Each number is 500 + 25 x the weight over its row's rms, rounded and kept within 0 to 999. Layers, rows and columns count from 0. Numbers have three digits each. The size before them is the row's rms in percent of the matrix's.

# layer 4 MLP down (transposed), 512x256, rms 0.0848, rows 193-234, columns 32-63
108:453478505539492504503474486482545494501544530456465546481506551524482549467525504535489585543489
091:503513521512489527488497481473521512479480497510541480469502513477499483484510521518479472526512
092:509499518476508512497512532492466544504466471542520478483521538513486540523546482547453476441491
109:463506478482509520529491468492464490487474482542450527478525506511503524498485513521507481523488
101:506483485493488496521511500548535490533497551516498499474507542470495476469488487480510476505465
095:456473530489481512473523512512541494498480466491489528476509494474503514554482521518494534480541
098:487520492457459517517474505493493508421474473501484523503498470502490543484505480519494499512480
105:495484504514529510473518506466506471521540496506483533511483518449500530510481519544504475499493
097:490474510435486499481501496510494457499495469522479492460475497521484532472524496485492512487483
083:465532522492491485532517530510471518497519513506503465517482539512543494472538471488512466526529
096:476505469521471522501502526470471526516544476487496521502508517498498482524498489499487518438523
106:519465466523512498500507497492503527522466444466494508513489532510507459479543472483525480524516
097:546504552498465464501471503519532465496496495494478495503489482520497514477482481534496525520543
084:516532479553467536499488526518492451486489500473485483503462509505498466511475539528496497463472
098:489444509522492501469499536459445508498552477484482494504492475527471559541506538487497516498495
107:526467477509483521528466548517514493508479523547430524524509477520482506484515458523516492484514
092:486497462483520474531500487520523482502482512488522528513477517467516517513477517463489479508527
117:501516496513463478508510507520485541501498501490516489504521505544464455514536506467505511489528
105:465496464534530476486490523539485540485500563503458480517501487512512522522524505522495500510451
101:493491494505524482469513494544531494494435475529521466491543469517485503525522507485533531494517
104:448487533493528495490541510490521512509505521509493521463505491517519521501469510476522476515499
096:492471441510528514506489480484484495487472471499498535506498473515483454495486478485483539512501
094:487471522505524505517537478490533484468526467495494482455497505467461463540497518552486492473495
091:518515485487477555467532519540501450477494481531500534516525525463457472450478538520493466473450
086:496477530478528518516586471479510487525481535513500527461494498471460497476474523523469488476510
091:498472543478483473508542476510515467520517486493499463501507442478531496483513456494454519471525
103:537470471497554518497477556491540494483563484482535516507490518564469468506480499479511485497537
098:468423516483529544486504492494497485508471425497479527488500530484500523486509524484526494525500
099:491553515463529519484479467493486485512541535528565473518496466511505468462563475499504496461523
103:551469506453527499527494503530523475518482476493524447501509491491483503551507490442517507511510
103:534495510495482466511458483546454488529466485497550499478490513471493507508498404492507497474500
109:449533515478505521473504507511467475496526465471499486522511512476484548492490529509473514493479
097:468489522461459431528450482538497536456490453498514535492510486486469516450504492491494472523518
106:503513494484532506500548496491505514526469443534540494479516518481493509471498550552456487522500
115:457502501530515523547501489503502481477448462502528513513492487520487525514479517513518498531479
094:478501505528488488500524525543468520521468512490491459493522503515477523493507492495480475502553
089:510523517492521553508531488477519503503532488503473476506504495475481517467459499513504467510467
093:499476479488531519483490491494504471548481518537513521519508500469536480494508510492494491475418
092:507500513485468478555466476512506490459475482518527488509512508526503520495503497533465533492514
098:468543475529510509484471522461552471499503494489456547468525479526479517505502490472508507504471
087:453513460524490478506529495484522541486522515477509491473475509526509495542500501528497521492540
096:477529493500525486484515516462541469468517513535540477458506505518511489533474539515494510504508
# layer 4 MLP up, 512x256, rms 0.0881, rows 194-234, columns 32-63
092:462542457519517484472441517507493496531528498477487507507473522509495498489512460477507492520505
094:470513517498497517525522518494457536498496462468464499472513465540475558496514452480470480493478
104:483531461501496483489483494539492481510518522511535514492476510515486498530495478471504483494517
099:451503535523500471529522511480523511511506490485495533544520501475478505523472493500499510478524
101:463500496524470497449496508502549487515504532482505523543494514483494522470507472472526540522507
093:479500496466499510478490475500488495523489497501478509527525539445523483487516505462544501487509
100:477495525484511456506562540528484513504493540476475516506502511472513520491458507457522451517467
099:453507452498534470520493495525521536511494522510460466514527501482506507478490466516491468481515
088:458475504515572510511475504456488481529489509529515513454484466459510478494506512489491497487467
103:509493536500483537532509500481489488487517481488551509501569502466488497459471497504567487467529
108:482532509471517467497488496511471477494519499505468497505484496544451513509512469516483448495456
097:512509486538543476527523489443536525499558492515520454495485520492551490503525488523492489509545
086:507517484507525472543501518529454503478475474520494512479550534536505475530490505490500506508517
105:518485517587512462475490540538524469489496510518482524553496486494511506493515497479511488507461
111:535517472467538497506494520464498506532491530476488493455514500489525464517519486505507482547460
092:490502493526512498525519519489511483519438481531494487513505554517514561511507498509478461497472
112:540474488468495521490522462508523497499529475462436489491472505488462502513470499520515470534517
106:473486500477447487505571514460478513522517515461495494532476505522499487443505479474515533465477
104:487504461483527537488503468474509539531508484475485460474512452485505458464483502491490494556532
095:455512500454538537497479492480512524516498479453507515482581501479522531450489495542482527497491
090:505519486519529494498486497493524477495475500497495536558497440521484522486495530504484478526505
092:535549482516531521470538518505462527492483441513463511498502488482472517488481478529527496531497
093:511492593460530450483512513475547472487487467506445517471519519474499457460480520506492514517520
090:518486495515522486463493508460485477534508511568508510512490485512492526528501521512490518538477
093:492514490476540520489535512481490534479537509488551472511464496480485497526497510486490500500455
098:494481512455494483486502515495463482478525478483487472478519455511525505501480438520520510477454
102:501517489521511496529465542528503474519540511499499493520538536509477535489491561480526502465513
106:547507501569508434486483520481456441488502495505456501514480482501510557512474511508518509488522
100:489502512477505485512535467477494522515505492464482460467499529476533511480521556481536500520510
103:484486528481496462524522467505485524523511499488507496526464455499532455516503530546513459491447
114:508496472546521500507510531477478469534507494516480484472493520531490504508513523492510503536569
101:522520493485500465508472503530433491463456485497522499493538454465480513485513520459531482551507
104:505509484492475557497543459525535499468503460539493453514527482493531493483499491526480492497502
112:509485503535519481488525520517497458477493503499482451515490487494506486553495496529505503487486
093:488517485482539541538499546481489480498478484466490523493490517519549497446552503527499480503459
089:480440502503484469484512504486494507518467471462503559497544491500489485480482469497469467503509
091:523558515510545489499515554529501463541508478514527477492465520497484491529567479481515531529556
095:490552532442560516496518472456483501512531508536498482497498474518537494488499445499487544487512
098:500475470511484551486553501518496445476496538495513490491505472491539477492524468523517504501539
090:467514492459534505491498526580493492521548475491479517512529527544518507489527514468512493473490
102:467492466489522516557535490496491494514507491465506480488503504498485470480495479492507505458492